Weights of a small transformer language model: 4 heads of 96, MLP 1536 tanh GELU.
Each number is 500 + 40 x the weight over its row's rms, rounded and kept within 0 to 999. Layers, rows and columns count from 0. Numbers have three digits each. The size before them is the row's rms in percent of the matrix's.

# layer 5 attention query, 384x384, rms 0.137, rows 273-317, columns 96-143
088:527484468594438510430424477483399534565547463450526537519486499504548537459465555531485496502516531459551520469450455507504474492556432460479549
088:489557546439518572465568440464461531510516529480549521513417506540456516532531513505525548557514470489495501613529608505491535503496521563539428
094:547530471482498568516515464483525474538533444496476526488501572555556494512487480478466408506571482541510492460454501547434486495526499547473500
087:436530517519540490502503491567514518456515401503525555499573474502525554524430463455476498524489535498523509497525553510547508496499484480515452
096:510531429561446475539525458566553543535532559456416496559491474492483503498539511498497447504496467478471538530499565477502502530489512508530494
089:561519545557489443484496501490557469511462452460525476442451493447496419475494463513515514592592507558534521484495456503513521586473530482486475
091:508499491475478486442490491499382470470389534455504544478464504468473453491550467507470499504496512533468444449496541503471443524490441474507519
091:523479516499522531544405479526451483489504496481448595508409515478429512519454515520515546556567470459449475561526517453450489542503531512556507
091:545525551519476486518469572500497523487403522472529440496475503479556495523495513514484540542476523488497513527451476516544556529556584496456496
088:513491520464463511495518507533532505485532518466525511472456501479497520547569533511531457498530557542453479503496486511483453518478507496505501
093:480512515538517467567444454430489495539515451447475526459441510564550486462510495489477508476653519566488491467445484480509524502555466554439538
087:467465467513462489517513516538546468483494495512527498431506429455478495495419402562439512491484443521502458547517508530459556503549483490447480
092:482447450488473551554496498476546467512378521471462435503512475501479493501463409542497483524502509496571545506521526505480535434468518514489547
089:575528576515406519495507538538522559485503462573514534515518445464503511443567471556497592507481516403471531476483504460487502457444491566560542
094:491471414512559459584557509447502535541481500522497550585460432503456555465510525388461493461509524482485497469502537541503527508468506457545487
094:572531501477508548519521530500496521487434472550508532511504496517500459438477475509473535478526503474552442465502508452401512523502510469469559
102:485439513474535534513509436481460522470515488487495464496450559462478502470601505542427529420502449501492517548499469449533484476493451534535499
093:554495511513491496539571554463557527466488494548502525536468463491479489479506525542439436518529526561555534450518482545529519416558522428543427
095:407517390517546571472567527419489520495519458485460496510493591452408451497583449540533557485449519511525526498437476560539527520524470504501477
093:570495535502486512493526485526540534538470536495439514441506436494573533489461492557425496465488518565465475451441519470482488475494579555499495
105:533581487505449516490496496463416498532487567502466504521469488486478472408471526495599498542466432479480490488484518545510422558497491467503484
109:468442557514489547516565565535516471547482501519485508401512545492560480407470440434488481496514498478499541495528520523461493486518445483445534
100:511460522522490458527516460474541511507480538440474489539424549453501394520545444513477449468491479473467447539476458521484554455520456501489454
107:462467475477459503481536502528497518526497553591467441484583499519518530483555551527382479435454473480500517564465479486503521514496540491495506
104:542432558454535489444477504446550518492529464539537604488555503494454495461510587500535509565441467525484534494491480550460477464472495453501523
099:481449511534532460553538455472459503485512441528448497505547551479499435443471529514476463552585501543586543503469413463521513479565452417485547
110:455472483503477483454461499556534507570450498604528482507519525577491564454587501523534438536493443441565524457583464519509472412533453540539463
097:573490452444509517479477502454491477550555420508459457486460516468419473480585466462468480561513493512544465518491412491546510484503443517539534
096:519411466440487531485484521502543577501501538459516511526444514553536499559448554498542541502471483573475544542500504515440538483494496519524424
102:483481535553460472510516576431470472441554518474462508548563515572494518556509535535508552464496480480494526501522502481510557505456449541500547
106:497457504560592464494477522491523590525498467545492514490530450473475473519491546472485473490547519476418532530502478511451562509429415492500479
111:504511516437562447434494529477481511503547571508508511462459528488518490497546539448520427486490523460532502538491494427490490501481427529523550
105:490523476498394491509475547453459448538509568500522543498503462432523452566520472514582503544410481499553532518501506487458479532523498505537496
105:535468545494480578487499511550569515541436526457470398421502558536549515501428498519457551471528494456492505522529492516557484509532505536493462
098:543504503463431492553548500446440472471496504574478455469550481460473526538557448575469490513578490421453459570499511528560496546498522538505612
094:517404458506495506518531460525504487536485492553511512475454479485498459535486524532455537518550435523527457443536450460551472461500477545481548
094:489527492504507525480483523504459449480475429490448466507518469504447475521626519440399523543552495462439452547507518485473527605539455501510474
103:535469481505491509392525575520493450509491503504452495473508473418511517539486512534463513438486515558485417559476526492528490478502522520508430
103:483456521490478490482496484532506504443524513454521544556494413518493481502516476502574447495513454520491511542511519394519570444520450528531450
103:478508525469478441530511517441506522478496520538509517501517530516415477539563479464491484566511472477461441483490562472552499505495540546550422
101:504431536496504551466503421508474542502490456482528516471427450528531496506421439493432486514480502500566485547446464527509481477501440467522555
094:473461522519526459543531510499536428493476498606449537490476543440504452407503486426520490460421533540581524499483476490518525441489589512577475
098:506512489525471448515551528462512441435440478453496523516505462552512461487530484622493477481480529427435509505528494456468533515586472469512521
100:525487526515475495527472476523452491525377499507489534527504510477553622450519520489472489471391434506486490466482533578489432536533493468520487
104:491501509502439408518511474501526528498475480460551512430509537471518508462464512445445513505483483530546473542533493508504526436579542468471536
# layer 5 attention key, 384x384, rms 0.138, rows 273-317, columns 96-143
089:545511515451529492547425549516505491426526523496490490495491492548472573423465458488537495558423485531499516500512454510454519503544546499543510
086:500416524495474499565574464498492524606444497450520435490455583573477465536526565469478510532443527495486491448473440475525429410553474462498503
089:534486561457467410542622515494504439491464516509421513565470470423558446529508427448526517472523492469504505492434457459472480473498531481527558
091:574512439516530449518520504588528572487510493509508495493524442446520514514523540540519507494424479427431518516516548491462465468496491473465562
088:489479478447523499428436484470565506514514465472535453481507556414477512478506508483490510498530511499568513569459587470512491414465510531560537
085:472568536594417459432527514456439423494584487548510524497485482554516524536503593610492488494470519497539490486473386466446432478464500516473429
088:514482490470492537499495471443544514525504504499537469537468507558447495522450581477531487533462450481515480533498432450507574506472442519549443
089:457534490537460552485500478495516448555514490484485529507525540443511478495441526474528549527482481479536468528503445569421505530509498528537412
087:487542487533517487527509475513526524475533544509483506507531468489439575495442589476467421449531547547455537486535524520526486476494555460499534
084:519503512564525442600464542531474514434485495479552562502474573480501525534509472539483513459483460473497418509548480417485410486540558513440433
087:429554504477441460515518545510501494437543509501506474494520520474504436492512525463464526437556592475493506466541539491538432473494440487566445
087:485544437524520512508488551563574434432491506465553436545563552521503503430492496515534525553558552516570464544502493482514529463514531501486464
083:566437449516463580524440439383413554489499523502515398543568455444462489574477538514477492500516540484479531499528452497503516521490506468520488
085:428472538511505518452420478498482531516426485529477471485477479535548512496510534475451386475557507500475548565521527511514541484547484506503510
091:564454543471552508478499489463463530503481507434575507462465511562475537449497492499540440420501534522446498488527513565400499456498574592429509
091:508546538462447506492441517488540474494536452533497582479513463488551462504478491518405433534425532534570555482471526520562485494568485522506412
096:529476522559489553481470557491494524503513549532503501417541447491435518497538513500556557441454592392467493501518545520503440469458481488494515
095:494525555552414504443493576489483502508533462447495426475566471432515440554448563494445443492470576488440462482495483477431440545518552482546497
099:491498488489477555472476498483512480481484481495497467466489495516487467531493492529497564512505455524448474453454564489492496439522532454476555
090:488471485461512507448442491519542510502531460525590431448462463466482468553471573494500551490556561488451498530455473495538426513453495527507469
108:461547518475484444541438510497458490438567481501451508497450541552470455591476537453531491523502478510523479514404565578433596475500525516543424
106:546491503510478547547472540499520533540474488482509492502459520520484510579490537462479572552605375509421503515498461556528537560547442488466487
101:491484550466517422407456473550542443451492476462473485461497517516478511477458492548585460503474594463503483590546516477366532546519534495458503
105:511554517503499515505445534465444472511522508498546430431589510522497505547509491472517504368537396478418443529455552469562527543454494465462521
108:516532528492457450553450492542562518429455512493505591500470509569547543475465477495519529481455486486509511470508506445422409550551538474488458
109:477478593475565504519461497491543472418540505534524605531491478481516423434469517518568505485527509544544607500498490490579475523477425429441567
111:555500533479530545487547525466440533534459468494534457591576540542474517507455474555499543490437521482581447542471516499433461523461513590490537
103:464484481530479510500492510529440539553495481535493478453470584465447509454471439535510564461508492475498493571555500497482478541504496487518487
108:533466488579474491541509453469534478476519434543459509437484437494506483518502477462512522509522501474507486483468494473419532544498552479480448
093:466495531512517439532512467495479542534515490542470539475584507470597473475512510576504483470500522463545442511552466481435530585426519475405461
107:505403499536504480463458472489510516538472515515535538494457480495491437458534533503471477532474524445494516475527569456553491531504479489462450
110:500482600569516497456480443500517507506518527467568504523522528489503513402532514460491503511571467568549530527545473481517482542476466464429538
108:536483491523570446444436579471514458523487403513519523467503503533415527513511483480568527506488496472457445490490504463489501526471491481453490
103:586573453513530550485515541456557465566530484496450449487471441557465434532434542555428609460521531490462501510471507515480542461482478494467509
098:509538449538457449423496532453462532566523521514522499493576532507471504506497433528511467501603466527459517475512491507451428521475508517393516
097:518476499511558497493486472518503427482488471553507568521432558465496426471583475481466573455572491525552503476402445510536515532504477478516460
095:487497467556551475469455454481494456458426526518543471483504512495485534513462468486634526554601445459502489489502458485605492532466510483498449
105:528435458458540480477530434527496442499506489501481433508539530491516428568505475561436537482534557454529508544524540493546593475534512588575472
106:515505552472524462572500446496499495491523497393529495512455418405463492520469499510564510452514540506427497502480574498433517500505510579565478
105:485548493434487532506495483499536448508457496481486508388557472603569518546434472456534422519480518521478511548461541537507478448444474469599495
102:583499564460543475554452463544565533488538549501480492484491439484440525524498469464418485539486498550536481495493515528552531537507478424477523
099:529503503506489418536509530522494537545479455567370523459458470516518553452487555547535486534497580426597519435579494480505519460576513501520410
098:431563534486483556465482495565517388562506522537553489561514581495469470513542555559482444456468545464422487552572482538499526557512469524450526
100:500456502522522530472523499479493491529466514461546514541465449495615556497502442487467472486453467491517470504449393500539498522479529524603522
102:541532517445485452513491460393570570447471477602533410583535515505482512560567524543562537517466565452536517525525546532497505518469516494525561
# layer 5 attention value, 384x384, rms 0.117, rows 192-287, columns 96-143
098:544493448450513520571493486510560485481563486516492441463512580525493518467434552518490551454520536505550504486511501522531533493487500474433506
099:545526464499548495563551460519437516547499481539494450442519499489493404501499574488512438510519444476552488506514467554463523502473547503537422
098:534517526539564487569540482504501438523494515484448526543521515597510448520469515431399509532442457546510529565491500481446505554472462478527453
100:510469490441540493456511474387481524551441459504496458535472547410447542489475475567508533550560390475544455477529506526496495535501504540566531
095:543471484558474546427469631528486528444480512535503464569484525506454521454465475564544476509459482526518430565523487499506604438425477523487546
105:495570425532507537518546508524566577446506499487458519571585514483473491494467517498521476491435506478500536456461547485511482556511512458535513
095:522531462527537544461534478560543487457478425470554469486470452508541452536545520526546430454483527512448492508493498601477482538513531511452533
098:520425529457523532574516451498515455469410507513538508510508483487460477490514489501438556478513520494495439447594577509504481447457491527474547
097:527542482498447543496486486521586474525456554508541494529536437404453485515489472535511547486460622470516479576502448533552497501555549469485425
101:507522550519513483447575465513454495495530498530500504470428459446491546502573518521493509491492436451513490563470499529535562518533455511482521
093:505492408526482489455512492490477522446458570490434554475494528573561529510536593458520481518453482510521489465543482429518442524545504421440518
095:557493450531499511549528485535488460486548538524532515468484531464544484474542509523485535553457517489551473458538472473492462495484503453406489
099:474565440560522457491596490491502422487492483543502527503511526486529502496490496523498510516513478506508510393418501537510518556434510502468525
090:591520555534477506431435496521485569448478559507532516544549557496487529568414483471550456517519542556505446489567477553504521552552502556431481
099:459540462456469474513482459496473544506517477441509462502514551510483511444518527443528510535510506466439460552564555492570547432466497504496477
098:531513428506481481485511494526482493492479516451525532499429511419440475410412527535491529551445491522493560519400565537488525450529555521473488
097:488463454507511502497551568560465526515511510412549469513474438485438487419503537597531452467480564411478473509539499473540476464503554513451493
098:487487582493480449523472475517518443530584494460478517520586481493435561470456504472535474535547520480487565487554484571438559435575588524529547
102:501494468502513522531483574537550519470528546455501412427455478499518508525427516493446499510516436478489520535467494451538451523453465463505573
102:489445448460472560475473464516469503452503533547517496500467506545476518483430411431495506458490522539461466532467509533476557499464463422565498
103:427560422440428497468491491461531447439459534509446467524506537538467455525470522507417481530511559534483488481557472503452495526434475465522504
098:455522528527492413461455520549429407478497486553500527489522515460509512474524475524508500516523512475479540581439451530568519476524501492574482
099:492449598501512498431473424508504565568481497464460432479550461510421467472521481509444438494479467519583512482550531494593538498508566496454580
096:523484474480477569461524477462496483507542494470521508553532490522453596553532481491454500468445541476523517505476488475491464553525548530525525
101:445413491472464553509403506549475531561563531488504551493541546500505528529491573430505534461520520498456529517492483506466551485538479476548466
102:488464513557521496525445454510527559461513536481513424506511426512461495451482535539494524528497487596502493575458553521538511426612477524484494
096:552435583451460525503478523477513520462542455506519517541524532526556379572543501564586501530507536480465459565442524491549505545476534558509504
098:498449501442495512551506495483506467526423569507491515482501422510502494559504524464503517499512484489443477502475511559517520496496550473525477
101:548444466573526539553496434483522461459490488463471509483488532455516440494456497458540515434541565417483484565517579512480495449492485480460481
095:477499444452576521450495585515493437560525482456479495557539436586505533441508492502451505590409487507441505551496442565550490519531502498478505
098:513434494427535507507487547467469535526572494537484439449457488574455574484501544437467489481506482484486508467511495563453510518528442543431493
109:543468474521464527472477488489508520511450486483556484555562523419532514456537549486542487554537477494493540515495497519484405484481465525522523
091:519507553593482507436493495482455453532557558540512478528540510531500451495533519475438516504489564488476529493535524505498549559507452495538501
099:447463517506508524468557465520429530489444519511516495552460531489460562489520566453463523477494435538441534494540471554515511597474496415422539
098:529452520543551490453496498506436488500523443502514486514495482434443520537515485512473515511507431462611494469511520491456445545471483547533502
099:409539506457504570469470482428514435509470494538533474479451506497507499457500545566466468496505498451560525422528490493414494479566513473532503
101:538519478530489518474567503577494563409446551494583514512474499527541491499547521577502526513494500518431473479536448502556488511482436516504530
096:467478504497563380543585523482451559472457496564565465464571507501498560472522544560504429460539496549554526471477445557536474471456526502537490
103:484477477528487531465533544450475459588523521453507480505453442513471516472447454400559541534524483511446471443570555544473563471531448536581542
101:473526547539454587506496489464498546476549527514551535537491515532522535473515495536515492476545503444560448485479499545539519495565435447412512
106:552483461456473451532531582526465550450542524509515514497550541485590497479531554512472545520510475537536529470537509488474544515554434481572455
106:570523550541484488508519431520547568504484488510461477474448474468514541547538476528461450483521534521571484543523499516524506460456435438494481
100:528410463500554525477446493461485497518536524531472434513476548478554463501479567476469515509498546546576482466446473526439436502521508497599486
096:542571449527504532558517429480613465507513402471486513435469537426517443529454437502498508464417546470505411537473517533550473479505494541520475
095:542491513484497488487512510535543645500490423510515423514473533540481502490546601445592598501492538523518530472467475492510480492521478448513488
103:483476468372497556525539523577489502478472533542549498488550474547546494538466499461475493505531530486587514514414477497423451480498456536474548
101:458498572506520448546516486524516455488539528578584530451513504501485523493453506485474478500538583435564467538508504543579551513524566507522471
099:552512543533409501504501505526482561496528494543454501524475467482564532400500542522466517494486547468480474534501484576581539474447470560494517
102:543548523546481503443450454495503456501519500567483490491485575505543476509494449579523501513500487538536431490531494589483469517492503596542487
098:514545476516555455473485480482590497559509597570489496509485510547463545433554530449578499521457490559533467537515481450486515525510502515481484
095:485514491496502514478495445502567478486548526494485482537509480538557524478482530511547534473536528521485525497563546493498485413502484489448525
096:406558575472475486551520422488489493508521489516488465470558550481464582447521459558497483507533478541478480541488422474548514465427508517570563
094:487518517553448557553445527545509554520439549520442463567544494514603483424518526513518474515538403528454473518451479475450444540577536508473550
103:460537553454491528441478533521496561558452503482511450475488415455490454573486395445528519524600459515479466480572459565538483505542505420479564
091:525379558512525473513471449518481459442594549493452567514469495536517507552487544468455476527567470545494556496522488541464463545551561440487479
104:510458496550506484502505472482517543537435470467477454519538479483496556462473498440433488545475413475549450518459507525565496428447483524544447
098:505528519540554453488485459532548480499457429463461503441502458488501504586534499463581532460435470432385492490534490508513469574496511554473471
098:458495445524511431556556517439500480576477552532483463514451499521435507503513487536493566476421518492505449523439452458534501523508493472605494
104:487515559542509526430477405477549480503522544487559551491492517508526547508495451466511511437520478481497569510476488573499542479507504507525449
100:464502465578549483426502474538534501436486492513510531546508487453539478401426467529482514547485536461531503511498490558501481469412485525580507
094:500490564462496559546454439461486435524533495486539517527516442520548531451483510514578470490504483539449473479499540426485518548496541464509501
095:526505508503515421481509527435525473482513480480462483530496536455484486557530549485454522472532475486540501525450526526471502483475477430493468
092:451497607529479532535413511506561514494518516573418490546483461493476517484492507554529452493480579505509524504539500502492501520532467470478530
098:547499511458553482501468563476496511463472498544522554485527503498529468441422518549551536492502479500510531511512483523557490512526543463477517
100:488530485476496527481526509458597499544523528501455420494447590502513504448515452466523499451440533468564481495517546497517497405532499491448494
105:518475472501499551568401465482425539519541507564441484473442458533579607457511533501493538459543531528438556520515504465524471446519498542517470
102:514488487487487496575533499493552521485549476512482579460528517526522521548522520520564453442512556517454483495473597504471531534484470474448472
101:557520476554514529469551498506495502550504517464541544542489508544482530504460499483452513532552450491507570552518469487558538509477462476474482
096:380501495493522464488439499520492496484488540469555572440499512535484480486501561423444559510542515510511466573458542516527531435483447548479497
098:517485529511528546517468496488528479519538494545547421512495587496549496607471542482488487507559452485487516504456504450518486517517486574437470
092:504433497449565409506558489475443497495496460503449523457412472595454487525502538511458443444485526520532521483505496530546560455479471490480433
092:583563496514467554548505487518546495438492446517529435494554468485510607474413462533472588504443485605483469508538444502491455516531532398509506
111:501535546537558445493483407470553521497522538461518509483514522555465523485536457554476487466432521569448551470459505485541535483560504473461492
089:438544454545529487538564499535518463549431528524506546573505477518439467521459472500504415563483480473412561504582405526529518524495518495412484
090:519458554486482455455465564505515459466496462516421493505521508481506475505471435541509542458533446544532488446471511448466477484512555450527503
102:471444519535549475532518542485521479515522444590563484456468477485544541490470554516499530456515525540478559535493462551465443501549556451468435
098:439510501512516545555465531455517425543513470458534514471526532436494424522524520497477529490460469529596586436561457471468521512474449474486437
101:460500432491494459448501521434501553566502534503510578531494484492468498522553440501432543507424504538517496520491534478552552530552560464473524
091:530520497524427454422507540464519515571513557422603505523516568462510496482493551457557512465549469458520604562540484537458511523525419485545462
099:530484510525551514554494498555508515484510483514460544423558464531507499562478455534520412501538523511438533399503592565509558557454505520412450
097:433497516532517500481503555497470500472501460538421458504510528481473474528544555576500442485537439479484510501565548433529528515486492478527584
099:496518541495544507510539509516465528487508531493461502505536467430579481476567451517532496504437523433464441493480525485463499514490454489508489
095:521475592487517494483525425454491543593549552470500512430458480524520501529551516510459493455589409528415485545423539493483502451545441541596519
101:563554531414474488501503456503518501449466492481540543518475504487477478477448459542490487532486523363455488508546493441578371450365519463548515
097:496478507542463519419557483488489436529440493443466487513500466476468410438558489507506559501468526519487526540513489464570530464507490483535467
097:450471465531451484542511461514516470554572549526570504510519488473468461527541488544446482476456494476442519589550463441495574486535476531545441
101:499454456530543507513524445460566563517472483503420472495459480529503503479527508532477443504472566415539513537471514459487503469540617510507502
100:553502535477523490485457509471500574505500549416519495503472487585495605446494426477409484452534500514509483479519516526495503466543467554433495
102:533473571507498460455589462568509571508560452476526541506467489548439472496509591546527483479491530508449491451486437476503484479459476527482478
101:544513535450507506464516574573520466453568487527512505497562526417479527536541431430520560531506484560502527520554505436522513520451517536489533
102:462430447546568514508481477467498564526489509518564490537475462594561472457454578501526510513577491510490498531562482495447478462541528546507453
094:536487480476478468553487492504461520468579531445555486467473485528471588491558530491442465529478521450559519521503474465477477415428553494493535
100:472524474539493483568585494523519472559457540512475500537499497507542440495459537489505535461493603415518484537440411457443578454501539467465494
098:493549500448570447480549546552496499438456535526453498499449474464425503558493587490503503559509524475497491441531536465576443486603453499501477
099:446515553550556422462473484515517502599502483488493466478580458544483547490539420475470450505463560504578531464471438567481441490505526490570496
102:461462452484501541586489566424506476535550566551544521504497558506550544428511471519469528567566459572477450477548432479560516521443504510538538
# layer 5 attention output (transposed), 384x384, rms 0.325, rows 192-287, columns 96-143
105:550446517486442518411475468473490531581437498575474526539430489451497513563593443505535464468557478550547406505448468593497467471544546481530495
106:512512541531542482450488419533443557483553547510534477508527509478495482481511513377498574489504513489497490517555544523561518468486463478507474
104:457472502546427466480473480476489557511499581522585501524492459509498491445536530457503505448516524430525423523470485479476516447538530480470467
104:460584528510513515456541537552544477506536619486498490521555484607536534478482483477499543488509495543560611582499531519471491392551570454472503
100:490540483475533476509477493448401521493541528426477554502561443567550426561518507455571520538590418437595549483477535475564438523448500533543475
113:546488537445496412425450448507541527537460451465501463401447487478511567496517508520528438499493491524429506501600540487512461510442569563522494
104:575426471536515471512493553537423455559513504489511506513566463450502491518463572502458537476565514471499552469505510521497540412476488539484529
105:496555462489466454479498518545450474562587535506454433461467522531501467510490470549485531478471535464568567559448421529510461493516482499496374
100:537506524525474532469540521495574458511524501566500544447507573521573528467494514536519537481533478527484496442477475487473560506511499530521508
108:521538457541492492507526493496512512481567558517413538548489540519490558447514430494408477509506499546504517477544586502520523406442515486469461
099:452469571451495500451486515519528415558513499470555511468502490452468459487460470542521519469528469535466533491484495452473489515472458496484515
106:483499522529421490524531424529545485449463458500512515477549455432402542497441475515523531474454499459537466498476560515396540457464437504533514
102:523552499493508553466545497575557524538529469470566448547447474476529455474433427418480486511427525453544526564566516501545513526493521531536481
101:538449553489506564519465482494436449514521431403508545474505466543506444540510528553471537422540501522518536525521451451508483482465553485524470
102:526474555471491536463519448510564507438521553518542444544506580499494452473452577555453515530495458504517491500477506478510456541522504541531572
106:532553550431496458486466567492527507455492506523532560632499530503417534515471509390506553514571525540519496518526495477597497493487473484574528
105:593518486482461478564532506499461509559498447558498498440548598496507484474463524520492481507501463534504485554512481477448489461535501508576507
105:432524531509482523519512579533518550496488506538437569427502492502546542477419528480504462465448529463480448436503420503487592479462475477491463
106:495457495489448532488532493429463446493553509485610480503540489499424553496579529485496490539499468560539535530504504519448476446576535586487461
107:518575539521526440502535494519507518517532493546434453529482521515543547471440466588536530491540520436529568429515492462465491524491500520430578
109:449453546502607546485465498514542474528529466517574489509493442464549521473500505532533386492601531446561435511521506466510444537535475470468489
104:454490411517504524567518514505601486540534554601456471531531460483487534500431502466462557580448544499557399418502488486520532533505497479452561
100:569497512506491481453486504452499441444466577427481511447443528519600502518534523506568556502474533467514484509462469496507535466510490551541430
099:491585525472517529532449510489539502524478502496478451490456527458570463543491516487474473527495530500491438516497505450548482479439567536474489
107:571442487557458474541495522448466520495370462515511484508514483506458475464466457429486475578510509526586465492438507495471499461528514537436551
107:489461560502475411434448462450439505524449455481458506536516608543459472536466455491515519492494464501551434506595464507483405560476502489514483
100:544475533518598433498489504476438480535532444519564511503529448486546519438507470504492506474427486518477479482479516487444488553474422508526533
103:498498503525423551569410545508509463500472548417528524474383512509566557511526489586508438462495537442517488497541498440499472463536481490507521
103:536543552495543513455458561490525495531500512542481493540488467446566405507488446543555532496522500528553497483515479487492445535515465497479504
100:592469488432511528567571494440539438441518504491492480487483515470475522554512496465460505473531477534481573495545456420523540506473476532515554
102:505534595531521593434471502492493543489535553503503478481447476491559502487440443492445429530527471526491537509502497524530570515491485606504566
117:529537509471481472493461452488508477436528523557521516495454504525526508485471506502524515531446553535477481480624427500509536488460434505487474
098:479551398467437536564541471581522511475528410496510547456506490505520479488478492566553480474524466546516473463511461459469484523557531453442483
103:483489536405549468535459515476472444484578573417496497465538518482523412524512495486489530498480478522537492558463531445496514455526459594582484
099:508514508477509481527581562563514541460492498481452462442478555546575507497484529512528473468488538456512494495484437564463566514478445544506451
106:583593567550522518534498529562531531511408558548448470452516513534514599474491535526489497558474497471562497538483475480502511461476498572489522
106:495475494404542435528539516531501519560598522434476517498550442523425485478428498461508448481466494463477497536504574456504421506476530497497545
102:479566542508430548478496442526515442506518473468480488484517510522437539568469437485503489564401475428500502563519492489552515445476499472507514
113:480524504502460534498463445551532495467512544395503499493540524576522456583538491527503502507498477529523541564484449450530445451519511440497452
103:475504456453551458421492479490495505510587510499466478394505495536496489637494411523515510483514510527514530487529484481511435508529463527541436
113:488487536504528556473555450467528461499423470524512474531477482421496482565462523559559434531432485465420500478476500571551499475497540492559480
111:521468568513482472479486521509524541509530556485493455422541455530479487571499502497532519537505514572445512533466545550494513443540544503522522
107:527528523508476466469576470557503498510479478485541477489553475519476539557594503555533497505511518453456558517549487501536482606493514532436546
102:511447507525516546451521499475498523544434466539451494551449478474498450485565562526548462532567474501543533504493513553540497572476518559440546
102:544528478549512464533485521496450459567517470464540523546509523505458485490537510492541460557575457475484447451475613479408488545458446444505521
105:535416548535443473541486448473454468501498446552418536595553467474481547433489516564490553487442521470493441500462482563519526471467613478518540
102:487549492526480463524412501487475579607583501565493526499470441457482566482617509497503441557512531522499489497530495449498544494524464515529430
104:490520438524495545505500467542521483555487512530480483467520480499517462554522510518470453503464508524514554443570513525534482435507514412502497
106:484455455444546393540448467548461464530503506476466505556551474541521447520425533465459489442474500441472511453514479496517535509460433433464574
105:546443482563506576494535564518473428510426519525499546404544524454496571567514506542443486494553433477396511502516505462483540404507455532462572
100:514395466494533473476499462505451557497517530453510491481481549477516466588525475494532457496425478495540454518548533525483439515451502545540470
102:451471493466490517449482546499506446484526493520513497556531553487501447543458578485437543559440575522463506499511554510542516483547507463569438
103:525489496486492497511522471484467429530487543447490490517576497529446413616587514441508548585469508487476532429544539498530482530520480545453463
108:450536369567550504459511445489478468506536512510493427491467460494570493574429550497484496527433491514536536456578509444454497524415538542555443
095:508532470507546504519460594442511534492469502509545511464531460507458497550475443431496474525491468499526481451552544522431463466411467517468424
112:471506411463456549483466526498485504521532522473541472429522483462509525550483521445559501474411529540562466488484564491509474483561499449522538
104:493466480513459528486510581451506458464466508487504464506523537567551462453514570571501442506528521466537445438535515494504493488497504456441549
103:476514500486516474543542489566495539532499482527524527480499458491444587528491482473501514509462528549479516569546531518539491492487463448474495
110:510483527433464538508472529552502535519506481512520535535535549496542496478421567504456423484512482484520499525586512458554549516498555493472440
105:526517508440515380506417526446446535467508496526553529470562451493400611487426484476497510565476466541471509504566449515472497547507483432494501
096:542528431453551411543534470544428544458498510505493458516501547523509451515540506486494519570525515531498536469486500487447483521464461488480532
095:498471558501428517486481510532516501500412541523560496516535502504499435523450490482551488516553572503512552451489513472478515546508477568538526
102:548503585505535448515497497420473540432503514468445557450473353505417544526522429453503462475501494390435511490533532456496454451540527497557471
106:463539492494450487437426515506503454484512539488438477527460512492472492547558485411513487482417424546542514515564534536517533467463537484502462
107:524491519518525465495490433478477570501506521417486472427508544462517541490519590573459609483453499457460518494564581489482520569537501548533505
110:548469483505492471531559497522468498523483507487531515430442435485501509565441466472487554519513461497428435458515536514424555527506515514460569
108:479540498502506488457495496552491427539450437487508509467421507456453446402535446549477523436546535507492545464506425429470470440449406502541624
105:422460490507513532467489550551461447521551531471528449503461492406461428518504478539493584488480442466440498486430504521455534550558482564559517
102:549502484463455594580564490527450523549480449512417487609475482484478522487534503518505481500525498472525480414493480490546486467487521440520476
102:479511514508463479508488479427428524415526511490475471500405430467443472492470475489512513494509483443570485554510454499540507476484506419548466
100:515547520541535560527480523552522492524459500538556512558504484520470439509554483512525571577546462482486461470493530469489566493524516574518510
094:459405449470481490460504529509544467476509516446504516488501521524520505509550479528533409406558490476518541495481550542417510478491467504495511
114:631411511529462372509517616493505506543475515521532496505463533477446462621505504460498508520555447486524426495548431450460488482482486533466440
094:443451518488563484500462543507468490544546390465488495466543538543512498456493575481411470497574475555541559434425564420557470412519493457500517
103:553546492539532510569481537499468502556516516531469488504552497516563531437548500566536448457463520469547511561459500524486445542525524513457509
111:508481485539500519512436494509518525455476400531484466613435505515491463540580521524460466480584505489460436476454485428504512495488416502484617
104:502493454474464516492510568524492430484498531589546441522520452535535502432543513446546479488504543420458460509518577442515513472568495576438498
108:497487556488519528516520516507522474453407504518512469466467532472499496415448556548496402480536528539519508504519584477550507399483516535507469
100:534417554387500499501558500520535506549457601503490496440535488473509466482504490495529465565473456492503410451476485479557546533498490580545491
106:577382504514516486421501400505495545494549513514500472489407488552508469472472498495485449452483503549520509533454517468518512457440494538455547
100:527464475491525517502501461538485521487537521512439455579486499521486414554506508513579481563413533464427485454551489506471482469482510480590476
102:516531513474466559521461452491374545586488517435487568511501497520448433495491495492500557457530513463440553500455489511495502495498424528526557
096:529540488535464600592494483510532549533508519449446467507474522523494438566444477500534518535483520511500484511533482504467553453528545491507541
106:415478475480489506482425486466559536517539590510488497468516491549574501499546527540559492527496413556491604503465574659476505570511534495497543
100:467454526472524478500531497540454401478517552493500537502501517477485469479464541575509545456463479509547516535468549465502415567521540496481495
104:450487568517542530450462458506536438506460422530543504499512506483543461484482493493488591516473585506551503518447508493458503515491429479479408
106:579515437531456567539516585451466444516404482513566487445467480504464509476529500543505562520541478462567498521591531551480504519568471561456513
116:515495546483453542479491454491546542491479499450496491491470512475481432496440532465488508519476513604513501569469487515504551515537566535482494
113:515463504522519469526503477523490528440484486470510521532451513425510505551479477458545468490516476527481464486434516468496439521503466528416562
107:465475531559497547542420432445389463552433517539527510538422523496564497465503513565482488545419549481469499431497513460535557489465486482467460
105:489600544537527513477537484483497439536532506520533561575509469439433456506436453442498447517528430495482461519543499499544481480491483517435564
100:436522482498470498505521530546547455468458453504514478499562560554527527437468502498529473533452501556548479498391511525470533535474503477487436
106:551429470576524501496544530552561505459439475500511580502544481585433515504486436467522500456521479570537528509481510513494432489545544459478522
100:508516516493535508532502527446583477499521499510513456504470516485449540496487508413506522547570435546489505531477500489461508486460599506613482
110:475550475527501538557499425452523486535524535477473528461543512496507529432448530504443514563457445488558489503436523478490575542518504527446572
105:491460523441546485516537552518489476540509435533443410453476527462489531543412374542441510488444540526528541546516612430515463513515485600450568